config.yaml
num_hidden_layers: 19
hidden_size: 64
num_attention_heads: 2
num_key_value_heads: 2
head_dim: 32
intermediate_size: 192
vocab_size: 2048
hidden_act: "swiglu"
norm: "layernorm"
norm_place: "pre"
norm_eps: 1e-05
positions: "rope"
rope_theta: 1020.0
rope_fraction: 0.5
qk_norm: true
attn_scale: 0.177
bias: "none"
tie_word_embeddings: false
parallel_block: false
extras: ["local attention windows", "value embeddings", "learned residual scales", "skips across layers"]
init: "normal"
init_std_qkv: 0.0625
init_std_o: 0.0
init_std_up: 0.0625
init_std_down: 0.0
optimizer: "adamw"
learning_rate: 0.00563
beta1: 0.9
beta2: 0.95
weight_decay: 0.037
lr_head: 0.00791
warmup_steps: 377
schedule: "wsd"
decay_fraction: 0.386
decay_shape: "cos"
final_lr_fraction: 0.0
batch_tokens: 16384
max_seq_len: 256
doc_mask: true
train_tokens: 83330000
max_steps: 5087
dataset: "wikipedia_en"
Each number is 128 + 32 x the weight over its row's rms, rounded and kept within 0 to 255. Layers, rows and columns count from 0. Numbers have three digits each. The size before them is the row's rms in percent of the matrix's.

# down: layer 6 MLP down (transposed), 192x64, rms 0.271, rows 36-102, columns 0-63
# gate: layer 6 MLP gate, 192x64, rms 0.294, rows 37-103, columns 0-63
# up: layer 6 MLP up, 192x64, rms 0.279, rows 37-102, columns 0-63
down36 095:161218112092161122140090087143122193147121122103115127151117110145189153116140097144131128137108134130063143125123176126099117135087158100115124181097122107125196116035109148111194090139157121
gate37 097:080167127128130072119101168143143105093098170086101211060092146138136059121128130144110180158127119172093120178164159143126144105079130144139127119135148118054193134148130123108104170093131127
up37 109:124151157088137077126086111164133119095148160143108231140094126141142122109074116132086161161120135112122142148134195176160146076159076140087119148135087099079116131147089133140086207113129146
down37 104:152137153189142137112116125130124117170122139101076092137147093110109146088152095088118091118136138134148101137110060100162032199123145128185141145136141125164121120090131193125169110181067164
gate38 102:137153112129123130127126163111110054109165101151101105123181181137132076149183132089104125120106132122128067146178168107053074120144177129132160129117112095154200116082124133139189120086100167
up38 102:175167113079179160135125120159106091182148138139155059118150114141140122133140104133098136135150094061106118127122186115094104115192138128124102121104123127144189136094090139177140021146097095
down38 101:112096072099143134133140139101152088097143102110141107086167132161106108116134171146166122141107103131123116161163135101103079116187191154113189111091138069199165068091156145174120135093106187
gate39 108:158088119120177155141168103126075093140088080162141191146121109077107153142160144062129079089084164134187101168179162115117127117114140098113101115142075104109172124119146130140211142152130115
up39 113:124077101138155162109133133164108107131171149166129116123121112129154156138122170120096130090116133105123078169162207103062165119089146163108122073199134107074167127072111136129183125132061094
down39 109:153160156121178157135141040089143086151056104127123091212159153144130145186140122077098096090114151096179133089154103157110119147174153135147114076121085111113131083115156123133133111140133161
gate40 090:122138132135155098146089160116139075136120147167094178143118172145134062152132091173140136107148172106110129180174141078060128084144129110101148114142095192129123119124086125086085120074212109
up40 099:139149132113147117149105143130160101122099121114116122114161165110058107142093169135138128114255107082163114132111160111127088135120101141131134121150182093099078179157174192105165087151104144
down40 106:207086077113118138170118117171170131143135144086141091069135105165118118153098145126118108156128086107139099100083197119140153145112102114130153134116100109116079138164161173077168196157076170
gate41 097:109109132094171126140092140127123169108142149171105171148184123107112144101140126146101155152059156184113132180098118140112154146141111113088176101103118133101240092047103105106163140112160126
up41 099:136200073181130084121118143071149104076181221155115132132108161075114138081132168101105138149131117083095132152129120138175142150129103129119177143148167140120213127102149116136107113100110126
down41 098:117151083172159134123137107157142077165126057108081115111145105157107128128094145134106082216095143140169141144135134149129084107104109143097177115138127113168155113173179198048132148136100090
gate42 100:145115090086134124127091141142095107161106153098184127104117180127145055172101119146120097160053137147154138123195076132120152096097157092114196146143116186101163148124135191090142158167129122
up42 100:107128129089121103150112118116122117144097137129180110108088150134138077139073123210118100148097093176083138117194096142179152130122149102123192148179086213153134105069159151110120119169125124
down42 100:112166133136138103120152067131132136112162127119109091161126146159118078136061061162103141152102116161129167070155053120168179110140150153155132141167127120162149078118163066155115168117180077
gate43 109:174073093158198114151136122111131103117152159084140107160157140118132150165159110134101077169142117091123093188148121121118118074149069049093142155151144100111108172099122210113111124172136115
up43 109:089167183113124131140143095151055145125109120128142160103157116078137170078114121062132171140045181168093143088135176163098095148118159174144157137085123150147153149116091087163122124087131144
down43 113:174101076137162159225114116088124166125095165089185129139158175140124132123145188145142109141106140111142086139106112126143057099046135080085155133127142091143171133074146139125118134146128111
gate44 092:132129095159111157182119085132100140104098134140229139116151137128092183141136118100164061117161172135104120176130099122181117096108116110074172153131082124145108139081105193123107193132142146
up44 084:171124137123104125148131178106167148136153086081134116138113096085108172146151112136109062121168184167189152098135122128097165130056107137087138130107130172169110189125165060168153094129081108
down44 088:132123094093137144113144126126124130091198129184166192092156127139145114175147155145147145070126129134073108126161080129089104139132079122168142192075066142114097079161171108175104143133085159
gate45 102:093135099101149076169173121093103158166159190097116149101158136130216143108178200128073124138101135124172119168131161077075137101153116122109177144134105099131134121077143080135102134146156113
up45 108:119113092121135158165130123114102191201118170117124123067134162116155150081115167130086049140121165139132108172165132133098046112122121133173164091149112099173111100091180149126098146141171103
down45 107:053170077047115162184156095118132163201128144118108117094152146140117153097114178144119106097071150126149110155141096093107118082128084127115190117165134126166065121128130115161154142142150105
gate46 103:176111098107175139103133147157077110157090084133131159167125105165162082162218097095109118124148146103172123141159117100108113143082106136100139177086108095061152167143142164098124130076161177
up46 072:109145091087177188085109118109076117184088115103119121126128145195101104133192071095130094133133106128165147126125118104097134185123093157134140146082123131063139136160094169133150099100181190
down46 077:094103186118085148108088062080140162089107131137179152111169131156071113173087162147165142093068145143123107110095176164068092169089149138158102153131118168146118118129098108142142173178141133
gate47 101:123118123136099046161095158111158120099166113197141120140175177122120130142146157123102138111100152084102132218151099124098155143094169087085206128128076105152172138098104120111160131100129167
up47 114:146105144171135035170092103111135139099180100154122081176155199141092110135130176124129119095124168137141110183106140128048117144097159119098122154184078105147162135127096092138163122091134138
down47 106:114119167139122175130129060120146096178146098122139143124178082150116123084177067167149165066137136141129190109114196130081152135132093153129069116166133104145117081137115175121120087179113093
gate48 106:162118144117177095167162133116096113148118113080135160063124137171100122185156103155075185137142095098130093162176130095131137176072162081062122124077130138148112123145166145101131129096188167
up48 103:107099111148142163151071134139139086166106082160166138141115132125045081067113146158186126148112177135166060152128126146092177105091113131173123154149154146065133129141130129119176112127062112
down48 101:151165103134193098019100093103112110117142123158160108125155162139136125100107138074128114143150126131130150097162068113146109158122217144129191135095132158137128116143131122108078110057172121
gate49 099:130119120159098076187133114123145107138201122129179153130096075096164106115097188071134159174117166119067137128106166138108097118102133101089151143080084099150155133134090102132189163172085124
up49 101:121120167081159232078113110154118143186097131136178136117182152107145125103123131104169097078088081160111153116120111157095117132180090148085145140065114148144160139090126095158112101093126166
down49 103:120106124113175151154093118155135109169128088076144117128078170162108137122097193134105133147162136125113149064135160100135119135073169137094109137076086105122194101174097074136140206149184140
gate50 099:145089105213152139146117101160090184106079137095157103137149096157124162150138162157128119099123142130159138160165058120095080128072131096118153181100103067154103159151120205118112094143143114
up50 111:114110120089109150142157149139171065139098096094148179047099129122145077116147079100170099175107136189076143155103177100139141106167171123127088136154117150142112147156160082122126089108130196
down50 100:104113129074131128148152165119164095134187174136140222091063132080163128128113049105099160157105140119104136122092146091138187121114127122112110141104167203143129162131151074120117121090128126
gate51 101:115155158129146127129138179134108119142119182106137149101151087105139115144123186127068102148097246092136118131118082130149131123130123133079143114077069102142167134127131108125070183188076111
up51 107:191166149151122133121162161127081073097158097134134127195094113131110143082128152137124171144062076133116105082148165152126112114167079114180151179132184122139129106142072084097175141145108168
down51 105:168127100095137092187110139124143094088091070097129091128162123115151171123176117083103198153093106128133157132134190155083097130148127105161161144152093142080081096147129160089153089106178182
gate52 101:097148103167138146096132155133103137118131131081162081143146161074175125095142182095072104091116118144089097134097182144139105118148176105104191111119140142101163219121110117092178118129103195
up52 106:186154081159139143150155146135096152086143159123131093178097111111141158160151146129166105173072060125171127154138016131191168137105097120139147122110105131156085138116100126144074111114108145
down52 103:150100108120156110169134125107125137107154106176071135128116112085136060174123094174157113114097124184188150178114142127232140130128124123159101159104155129129126167077156112117125093138083056
gate53 083:150124092171107119118168170166134056126153137128127175157108157149149123129077109129136180094200144134149104078105108055136107137139131073130075096120107174120096127115195128130135179140189101
up53 092:184093143112105215099155145110151149105131054125154172120130136101066165137127156108103167109123079120162156109094150087118108102111162130117132084093121210166116144161147131125167135119195103
down53 091:042123150137153051168117099161144096161058163109149109124179124129131120114133095118152116186114199077111153179151141121155078143107135143125128100190126109078127143108100139156119088162105136
gate54 089:115124121121133137111110180145137097161122147118066146143111139109172140121158100080173116100160182123122149170106123116137156111075130135150156143103053103175168127205095134069092172184107063
up54 099:151135127130131132113149118102067130078184160102149133207109163145098131104154137116132112129119082120104076083098123173185109129218097136078116194117126141117145097121127108170130119085177180
down54 091:162143128100155091156136149151091147093161071062214109122095166126120133174094083154120152123127137112155131119184135102121142155153082153135124146147124155071093175071160180126160093066125113
gate55 104:137066153194127143138170119118106153123138135132233202122114158114147142168086136086122129147120151152174134155125100080132083081091125119093116148096094152107148122131211120133109142131176096
up55 112:097115145111144170104138115120198076104116155113211146126098141152139135157113171169129148137164089117146123087065106098195115069118098116134109106101141149096084142133232110139108100123122130
down55 109:133134165141130098077128123115162064093139127112094055151175094165133106085141147193159142128136102165118117093123152119186124138108136144150181090116115132144064124200154121124170089098058146
gate56 110:167124086086124116134124127154121111082129177123158218088119120112178136093169071173146131183159115093099071148126070090111145145102103144133167153117107105093145147128177117069092143118079145
up56 106:081143148196070131160116163116153132126067144123162117115115089123127084120171174130123155061097101169112150167179151127090173096088146142164095126094097133097154099131076162195143154166140124
down56 104:135121116131109090080163141177114105173174117183091122097137099129150080126146114115153141159154112167128128104169136170096126148093173118131095100050086050134168116174165108175071162158115113
gate57 099:130093143219109181168115124140092117115167138114150124201080152127136125105136132133114138176143115139094096089137122105174121121174116122129160157032118088116135099121145130115042102185120141
up57 101:179145123175066155120162158084061134111136103147135156163068156119167132143183151160125126147122061100107115093131098154182138077114105180157108171091109085149165123109152083147113141109124082
down57 098:151129131084185097136125097107157147187060110109111156089194057161142099170139164119117131089072135146168156160119105122085099139097100163094143087155139155152162101125141184089168118098132107
gate58 102:143104118186147055090120161109087134118091099164101119123121157063110144158118141111085131134137164172097112120149233103141109166142081118108144130116115174148151118098080180121145154081167093
up58 097:095109132132152090091104116124091130102127158136126073131137216115143109158122151127133196154108101113139142170172087130073166105079174139127095146182118129059094111163063162106123183134129160
down58 100:131151132178100104111078083166126111131142070116187115074130112091140147132200191145098102110159111148116065152132146164140120138078148120056091118072106141151112171128127171168143160102133160
gate59 100:109109153115163097184103140160102137115109123150194108157160112048100123149145174080117122135046136122126166197122191134145088112128107140096155099075120152077169133087117139128153118175141144
up59 108:156125146099122135085213121095153104196125140132099149060115138159135151140146099163132135155154113118099083077209070095137099119151108114132108145141166120127114175180141125129116162066128068
down59 104:182095143178132182114162129130118083115142132121117127133150129112123143096177157099086072100100211074107085111155172123141126096081169095134089177165161137100150161151086142116157085125066134
gate60 098:106123128115159110152144137100113134155117155147178146149145140123160141181127147124149093104156171133159053149139094124186036131105098113105150191076117098193105136151097145108085189169108090
up60 087:152127139079165181126146168130146134102074056163124162110148143122111041136122103171133113088166142121183156190142182144195105106151129085115137114134059143120099107138123158105101109125156101
down60 097:147106118144087111137084114163098152129136082164130157072094156174153118108159077165169102061154092132181106155094143122097154096135128166097127107152110183140093128193113130160183141061164105
gate61 101:138102150105133131135153123156139107196044157146113163105130065110139102155173100106143134192090156112156162194145155128111101145080158163083117147137103114117133152096178190079118124110071125
up61 105:116155100111175094135128137131092176082179152119063098139138087101162144139201140113140105143086163134150138100097176153111104146148195120127083137112121139179072134088190181107118175102130098
down61 101:069147163122124175095108142123134168154140122126149172161119088121122173095190136159087103132087085133172133148062106161106166108142144102099126111077139168189146164143110155083145169094088061
gate62 113:189115075123197128105155143123090174153159126165203125130145135095162106178132089120125101161155103114150113126137132122134073095093103089096124133099125109064148175138173114047134131152182129
up62 096:079100127131083102150152122173138038184127169122126140171108105139155097169146127143135091103126116061127099139173134128136140075118115060104141066077139176191120140120124126164157146170141106
down62 090:157158137172148152067113115076085101143145134090121138099123105112157133149115158158149105104197112077133158163124112165138166134161153184167122053191112116096103081149144103092112138080169075
gate63 108:088152157118160069096124153130121123154161177108111150120104127141102097233141128157088133107101083107088156129154167077128129160119104127111155119060165156181167137089095166132122126184100084
up63 113:157133157084120093031099113149134106138152156108169181126109130086132171131088072143122090187099093145164122121118084073123143159118160129183138133163185170162153107129160091125141112160094096
down63 112:173083170175147149120105149101102183082114101132121131073144171133073127057145148138171135116167128146147073077113153103143188125098124173064149167129094150134133142119176184128126092117107099
gate64 087:148130137132104084133098129164117159096199161133146148165156062150112095127180114124114144158144107122047143162102085097150088156138064157087165197138091127165157145092135090093109114139084145
up64 071:185124117105188135088105106101114127071119158098143149065159140159123126104085146198117177172122145089102123130143067108114151157136124114119146131117141193129107114135131175157106145142221069
down64 071:062111134108116140140081143129193122167152151120138166084083111099168172154113097142090087129149108124136139115118187169118135117149116152086095163194119096185177155107118119079188118090078099
gate65 113:158092151151125085158110155176074089149099119135107092111027111159156108185206172119073146159145108110103102167148158099195131092111154109118087111135125133149115134103089154140141117152136115
up65 111:150147060174092110153173129139125185131152180139153074139136084141115115115110114149091087167161058091146104181130151138182140124082182108123113146157124186151134103092123058114121159102104146
down65 118:121058129105062131184083153108095126162133128138152107202172154118135130111130112133149151091052170105182117088137067149138171149110123077173123128121137116105176132116091131094167179106145133
gate66 096:189104085088146122116176154111087184064139183178099163174108108117140127123154122092126133116102134103102160172152148126136073146129107118119090125078157182150209111144129144142127088066154130
up66 097:106095147125100061114166125159163116150159101078141124143133167129134168110044195137083137147112157124156092134144155135087201122153142075118146074134101151144194124103131127086112110105141063
down66 098:091141095138219149115169082071144098113065130134130127135137109146147121100128097089147121105116143112111182181136200155174097112088135161132097139156104133113118104134125171085152086116208167
gate67 093:128172096128096120131181125127057097065066151133113133105108094142140185107170143074123124130133111127132149187207164172089149131089154136109154139106201094102169135144107103133118170101114146
up67 093:101166092158123140128107080124056101130065199133135115082083133146128170159147169126091128117134139087156123204143174136127065144118165151111158118141157075089182117132108194125121138109137140
down67 090:038170105104118098117145148128070105112059134150143116155168151116156129117114135110111124108150061093165104169197129167143150142118137143150150105143201156128130075139203095134144097117089124
gate68 100:094150107115129127116141185123102183103148080142149198137140113125114149144110107133130154130102144154122092151168133115046147140069091119080096107090082131112163103175199095154114180147197111
up68 098:098067120109120164136097148115083143122148075150178161135128089111097126119101152187167137110085171149138121136160091121088154159118091145086090177086085129136149094178194108161086118148195152
down68 100:135143146149166128101104127136166055158074144113136118113156112120172129126134183164130151152143067117093151093097107110196087085181122154150160109154163132122115139065138138031149093125094151
gate69 088:167131076144133098162120194127155094149080136162124180153119175135083140143174120094155131152107135133121112145115112100136100186115167129075123157091122131156142102141129122067113223069066149
up69 104:102102158091141156161184101167107146143123144125171123099125115124151139142117076142085107096148157125153080148163097125153110066132063121135158064137130158101110169139111188173079081193177092
down69 109:176132079145126089185117204110177067124078132146158174139091178142120078167174117086178101143101146168144131142105122097138097138078154119114133152073149138127130110117141110071113166099088131
gate70 105:127108117134145059154184145166097136086141115123141126122117171106134150129163136118120093117121120160047156095188128140134094159129050111111130174080181045127146135148199106117159145117113095
up70 104:146121127189127056111136129146195129115123097089096099121115112148123128136130080173054146141127116104109203065104111139198113160138148116116158140153186040148136110116145147109148101144147142
down70 104:089100155118119144126128130090169070145113115140035155139170157139091119120069145134174188081164122153147124139133155152138097145165158095084127121132144187175160082130108062099150122098093093
gate71 100:126149062137138106143156130140080094147120156170168125118100084071158117212160142154110191117156149094121096163127103126115171086153173086056155126109100150123143099083170137115147164134168095
up71 092:108163091124123081083191112136078085158155152165132107156074093115173089176126098166134149151128157061128135146148122152161097067117189107092123130142139141108087124078123120174173130166179127
down71 094:091109121148135132097141063108126121168201112176178087154092093142137074116130162153155114091118151095139128146126131195198157101107110132071099115169129161109140124110106081113190126186162122
gate72 097:167094153100164109163215116095112199146095152134133157097106098108138137149091121095085135154099236116140178151150139116104151128146127135077120164103120088116131103110110141119109145191135079
up72 101:107190117183093112105086184142177103078182057146147110155160135154108106120160094121166087120145072139134072101139157133124116122066150125151103109146129156174140122139140069120153122079086163
down72 097:147169073176125126136108137125156122087190139132142139125146152135125156147175112088155107143105148171076070104128173163148051147059138118138090101172080112160159168087151084113086083130115136
gate73 090:106100079158107085134192161172130134092091151130118114081125094095085110148091130147127101130093131147165159136093091103122104113120221132153132156137107168123145190072165183107153070134169106
up73 102:096129098142142111174161132126170145115092168109139143108212094108138128182081130109108077175154152092120134122080067095165160092136142140137113130128069178157113217105148140114094096126166134
down73 102:119196127106181086144117146109111145149053123141152132129177091169139158173090119149115139135104096123117093117121095113115073134180126192192160135128196106124119064109133107136144092109081179
gate74 110:142153097205126042148109211128110111086157163153107094134093108077092119099149131107076141094131132171122173120125176096147113136138143164098131165090091103166163126132169106085143175141116137
up74 112:130089127090095212120137097143151148167108076091157123144134120205109081107108119188192116132071127125127107104117120122119131176106122123109168142104126095176150093163197094077156152122116160
down74 116:162149151108074102126103097127099159146120131144116134123085147146189143213123148094139175171128141107081076155168143153127124123186090107120134092112120148089101105148045191173109090111127167
gate75 104:130116095151107118180113143181129070149105175089154102129132109125156125142221143166117138161091103130150115128096189137166116119087152149085104169143147112094133155122159109077058072087111174
up75 103:144158140102098114162129107082136148106141133131121207177105171128126093101092172167084126060145113146127071133105156142171107200131052099102117171116153117115158111160087076152135153122098165
down75 108:095205124116144147092098145118133106121152121150112153174127107128102092157145101068114089125152129171153122087205131134132099048111157091179142057106182074167122126154141156164164103120116137
gate76 086:124154102147113132208098154164114038084094177099144193140123150105106138152211143103127144140134127138079111137084071123140105095094087139111118145105155116151196124126097144115146160106141089
up76 056:112153126140108092115093131094177092179119178119100139138151103140136117130194189116118134081141087162077134093165093157213086140087093147132115138116164141158199095116083101153112134105161092
down76 057:104125138104171120178131104140110141150109151095052166106156158126111106053076165076098147106113082171103158109107157146181108169139170188099134125151197087152122183098107134113118135133106117
gate77 108:228145119145136133099087119176108139145125145129176168142103183131112137155140093169113077142141114131127038153121102095095132134116035139100117134129145088154103134141168144133170124144158069
up77 101:145098103093092099136188136106113151049113088137168162083108167075125109138170111200166111097196164143120169121120146118125188106141137152145096082159101095118132122149099103114075094129148161
down77 103:121139069133138106128115109170099165099113083110113101167077074170160133068105131167156103133120131155205136115189169110146162142140079103105197120107091167118139124137109161112107137095204136
gate78 102:144115137109095164198130153167080042067114079178156181108178150120117143125110099116137144131104129123132103152119150121077141083143061135126136122123109135107193172134158130129174119181121078
up78 094:160137128109065133129110126171133091112087116210164145147135160136133094119104100179152104147108102155124119101119091117028126149150132137151099085132202059192101156121156106135157113111146109
down78 094:160101155166111118102070123099133117098159147072094147180079138082120121126124161227145149118150154105115159082158114154187123118120101115092153064121122173107078131138107099184143137109133179
gate79 097:112178114141143079179067180108143105203127113173167086104150101124116099146114160182134118116140112080136101142062163117188117145148118093080189104059123150132103142121102139136123113134174130
up79 099:140098080120118089168117126123204127117098159119116135130158168084150122154103127152140122128064146243131145140102091129144166128091078132073124119081142183137090119176133109138127147183088135
down79 102:149084145152060065118123155110111133135148117169108175123094164181099131139150125129113167143156161080094126116095215161060128124122142130146133196134093099153143060144151167105097120111159096
gate80 100:169156172146150083192121211138135079097120120105136119133102173119086118158137187174121125121122106115084126086161147095121066122132160123131136160123144123161145172080083090062167108172096135
up80 114:126118108097120154174099091071131157153114074133139156163080154101167123115156177103179094116164082092122106112106095108096132147060148114199131165143103136159112131116117163132152106151229128
down80 112:088122167160104106122133178154126097132191187094096105151129155147092091116160159160111102082125105118131107082101144139208103151184110136136156131115157144168119179106099086086113084175068101
gate81 114:177096095126192069119132162106118133151157141116132096097099143145191165180190160118098149134129086091135066183117180127161125074136107112132162082083128161103088155136174118121101111155103143
up81 125:114153172143134212138161141148090138141142121099163140073123085132153061086175095171096092078099171088156143109187122146164130131091127138115137142120137108171123104171139175076100142075098151
down81 124:176096133101132125170117080131058117181178166139136157095104130093100172170158117090130086150188133159131127087124151119121130151059142127132137131126097150139075148095099082156209089166154122
gate82 104:143142143169188165077108133166105112105130135092157196071128130100121143161131135136106142130107178144146062111108210115134102113107120155065136147101119085121112198079180128123121098166088110
up82 114:142106165156135110119122151155217120068156138140154173163122118102112177130147137109140137170121064109111125120041107109193073080157159113135109154100108160120120170128147100133079070145115154
down82 112:149123112116118114091155064128179176116100133144096066123077120189136118166193145079149139123158143133100110052087162115116121114124159124164153174104115135118155073165148120141132204081151136
gate83 099:109134128096160140132108123128052143157153132121141213149149107141100113181146108103092116114110109127141107087130070131124084156184140084081138151054100115134195132149142100135120183102205143
up83 105:150133098180139093097098074123091194073133147145137100153129126083128159080154138081114112166087128156125206112124103156123084119152149162199118184157136079088138113086085148142146159126147146
down83 104:155157128135055153058138108107142092147169155126135114137105122160156151158144161150122074135100120150133147102148058101164141104116150122068120161068142149133218103093110124161183128124064144
gate84 092:183132146145112110179090076151067146054082143132166153177149158099128219118090134166112117186122100092097110159162145147117164107123091154113096148107099143143172123140148112117122122104155075
up84 095:111130138083104180075067160161106107146143098161126170137175099104152129112109129123151147117075187131147124103145071153074139103123123152145116156162092112077192110120067120136161179054118122
down84 093:187161131150141106152067114097142120137067117154186107183091191119161147174172094118087103147119148105132129102075197130136124092164093122145157073131132179152127102109134140088091082114102142
gate85 093:109106155159174134124149159114108147131118104165185154167118098117131161129121186104112138145122108155102145140180108082119114092142126144063106115102115081203103136138090163050164200058125124
up85 090:115156133123138232114093098118130129180121136125168160121123152149097126160104147169139128105157064120132083124127091112107094112100153165091129110134155124158085127107111162035126198093180167
down85 090:144081138144154131065145113106095071123120115132123135134177085122121147215146136194146143064107130155147088155117104188059118144143143070157122129157103132128133142122082142196149115111072122
gate86 100:093121100169126098137104175137121054067102167179161124133153134086083144177099188126118112098131096089133144181096133126190093112131116094084184158136103129155120140135081178103141165155167120
up86 097:158124110098070132162153123125115049115132092134194143164110159120107159142100147112112092121125091203156161068139162114152174068097132124131140153093094191145121115098125177159161178120142092
down86 100:125181089100118096099140135156147091128108211156091120083087110172119123106117092181127150152123110108161083159093193150187082109121110154113110139139157105145186121119128075134078169189133117
gate87 104:138087146154203083107109125105166118163113185135089100152135129095107130186163122138110148165170069106126138158121128066157092107159156062040121137109101095153122152162117136092165146133171125
up87 105:076134151126123136155123125132103197090109154115127110082124123178166110095086128150156121169109099128142137129088087100127091065109143179129094112132133158135126145134223208158147123115080060
down87 105:134134076116178103134114118126146099115085153139141079147101077133109118193087140113118119203146136107123169111088103153130051143195097096158165108162105141103110134122191184096164095164104146
gate88 106:103159130105097105159130137183129126164072141115187157104110074085131118211121092160122148091180189113177099110150134032136157126134100137096149132140120131104111121184151152115134085098141119
up88 095:141144116182197087128088118158125125152190153131148136126128165193146091151064109126116113134149079123100108140045136119157090090189134100156124117139175126167071147077104147146121110088119096
down88 099:162181162036148177093140138104157094077065144107181108074151111089084135088159149134097121146118138123161087175165126132114111134133115108124166116104163209103142136171122146132105148118159117
gate89 097:137092137136158076210080186120155169138098122133115147111114107102155099126146084162163130078079133104143107116173134099177172146124112113069148093113038149116137130156177125096142142170113162
up89 091:139093144145130168222145153148163125149081068135114119163159079130153143061114078147159071112102159107108134092135075146175153137117101141119159142138108140109077124151169092151049110115122135
down89 086:144130098114112132136094098168097139121163139117126084174165186158122198145132164094186121106129185166069082085062126113145076155122118151134151149166164097074070147120110101151109094116117107
gate90 099:177074108119148126170138143114127174090140168153145137122117094131172115148119113146110087105160102073127077164162165096162180132132063097121174092125059066077135154111192133110092104136128146
up90 090:105164068113133107118151123147131084120076133127103127122156176105095127126169103075150151156098164160116148162117107138073144068074110155131100161106141206116134137149091156203178155134103066
down90 089:151166145160157156102178168168142134135147160210137084098096134102138098110129099151130087124156137121088166149144167159142152088156121083149099147083065079143065139083111106108121183139087080
gate91 103:186100109145113124210167139103133113125110140117170131105070116118139139115102082094139129152110137141168116129158124150150135071189103124093122165111097128089161187047186105139138147190085094
up91 099:139117104105124137147177090125140116101180162147155122090070086139191124112103089172161107159177152131131037150147179145155137101145136133087088157101146110094105173094174119166066131137123091
down91 097:140122101163140119048093064116086153102113071203102117115176173144135094191123107126167170140080126110116128110157098161149108134125155131154128103109152126097124132200125059169148124128172120
gate92 089:087139134158100095112115177100090095160141155145131149088091129148121126130161129166116144068123116195098119131132148115136053139094150098114184130079118121156157125087108240138103158080152159
up92 095:107119171092092188127143154126098108124142147158159206157152119153133160117129137095134161129178115121080061119078136185128099127087067112103095198109148097098123105112154106150128195079141139
down92 098:185102107127220121163136073114143135100044135136101099106152113148133096146142131021158113152120139094116141133138104151151205112167151160119112087144144130128122136154134100143161115123143068
gate93 102:131134138092106101154110151150139158118136067140113196140176154146145138158112084130118109134151111117071056137166106120078149160143109093144062160071075138150150107208127099143121112085175166
up93 106:107114121152123077063167151136104147104098161136150108132073157134144117131200160072179157105114154163075167112135115137122099131124096113172138102153196133091072108053141155145142142172103090
down93 096:171128166152104127209130089082122155135161082102108170093113126124124082133104119143126079117121078156087102125138143058101153117141156187131110145088156106114155175212140127106142153060142117
gate94 117:090130072134052134219135126156077138161137154152193140133108148172118155096094148135134113110118151135092057103165096084143093140109105168119185103134118074128144141152121174143160145148127085
up94 118:124139110153119155117176114118092127146104125093060142127166138129087156091151197097127105107036156155109150122120161153152083116142127131095085132117117109081225175118118164123193105140101131
down94 116:154158095174121145141128133114126159161109122172192129130094124117109147161101154102173114115174142069151069101101075165178121154105118213107168102139090065170089129077118141135073120130130125
gate95 108:146087089147159115162116179148152161121136168134133087069051110130159114173165167136074191138125137066100131182161178128160146103126162129107174177107077145118096119127076159134112131131136116
up95 111:098161142122100116051198096149141082168133150128092172168142105102170156113101098086176146177078164176150100091127115117116063145138106103096101123104146155111166146084187146152151140117101135
down95 107:145147117155127128069111194103149152133179123146095114136087127132173113105155102117144150173145053084079142155143187114135100092127135137080149208079051122128096140174107120128125170152117128
gate96 109:116129112148165003110100170147119116180122165198193112140110090122117109139154129132139135117178155127095149129116131093169129090128117100101152088125124170129142162101106189111082142070127124
up96 110:108107159190181020132117152103140111185148128148171078105107071126136105091138167163147129125145118167087173113094131120176099085135145134128129092173104124147099141076082169145145159114128128
down96 109:140125192156127175139141095118167155104123075100108127114107093159171154093074153120136105102080126143103091123115145180162135135169106164067160124208072136119168138097143094153150093171072107
gate97 097:140128106182104119198114139184053184088132170110122140169070136133189144139156151143112095145115093125097144178078155138165101117138077124111078104163128113108165154119124078153141076131120163
up97 102:113126084102175172206104111239122133150127152116129099133156106142124165095187134112148167147179123140131139139088081147126105071075137127105128151120067112155137106125106159163165109089107107
down97 106:155075149136064132150169162106115160107113117125126135120103143140158086117155146155126102181091103133114192124090136111149183168192063198173127106116114110127133110175076116062076129126118127
gate98 114:143128112160143132109099114188113147087104193150118197119154182135134118184139096162076057153154116116144087167058125089116160142108093090136136155118131084090117150144195138127088109130165144
up98 093:145118147111120121185152128144117197132117122094135102163163062118169124168090068121194082123092160108111100131151085150120148100149169087106181105137069158125060114156163163104142143167123154
down98 097:115098085091113141122086130168129129110112100151121192129107133148112180150120192150121142093166093110116162161152139156068172094123073135120092129111141107163134061165147215137070106107177115
gate99 095:115074161172172088148101130120119099108127133160217073129097165123155124175119139119065117084171110107137104115137122054144122137167122106132170115118111171115079149097091202108141153154134165
up99 098:130207123199091142123160167122103135158132095125143129135117087127117101085132192102111064150068124104116150138168109147105129112070130154112132097170129198119121140099113164157175125146089054
down99 099:164163154152144129101140121147060115080148164146139040137102138178127120102066159149126194110170148102174160073132144155114113098118139110079100140109087155159158101167073089135101148149111156
gate100 108:122130098078078077147104166188132031151129107129191119150152178121089081153163139126098146100087117123170147144128214129068062108123123144137141138115121121128174120147122121138142115130101153
up100 097:107174159081133104114089171154164092154111116061132161144183136161080073156092130171064121097095152098156119111147161102098132151130126154136162103146142151149182155156108082144137060144085086
down100 098:142120131110113139172085102154120171097084126118205123081113162152171114119122126133158147165102108086052138126110080139110104131187153133141094151071161144170109068104150152095146118090151205
gate101 081:117134089158143094174094157136111128152161121131147135126107046164127119078136153128192205144093117156069102077116157128116115146106133084167144120074114100152143077094127174125109194104114175
up101 086:165121112152107115178157152086184137132092102084114094112181185134111098106145147153134142160098109121082176121171127137092187100190073142148139106134107126064150162155086113152133051107105118
down101 087:080095127097124136096122167186147111144194142180093155194080096152134142124110146131127094082113114171184081147105127145126065126077113129103093135083220115150139124142132152110108141169136142
gate102 100:137115151088156100118157159164090109115065116110103133119134170140115123135145143108117176168101214088130160156188083105155108134069152103126149123113055075087167127111161195112161155149137133
up102 095:130167089171115115126094103148126105122176144141190154111119125127168112145090119151136098118117051171102115128143141084073178113179066126102157166116129176182136152183131093121093049148128142
down102 098:126124153155122097111089133146138120135125147175152185070095106101146127192150078165093103145157121125146160142136083126087131092080082090130192169150075137149184161181140116077107090140080148
gate103 105:126127100090146108121169113164060186094142166149159212146118084114157130146211092134099120130117161123109100129180071103147155114111104096126107163134074148118171098149174131127108106109163083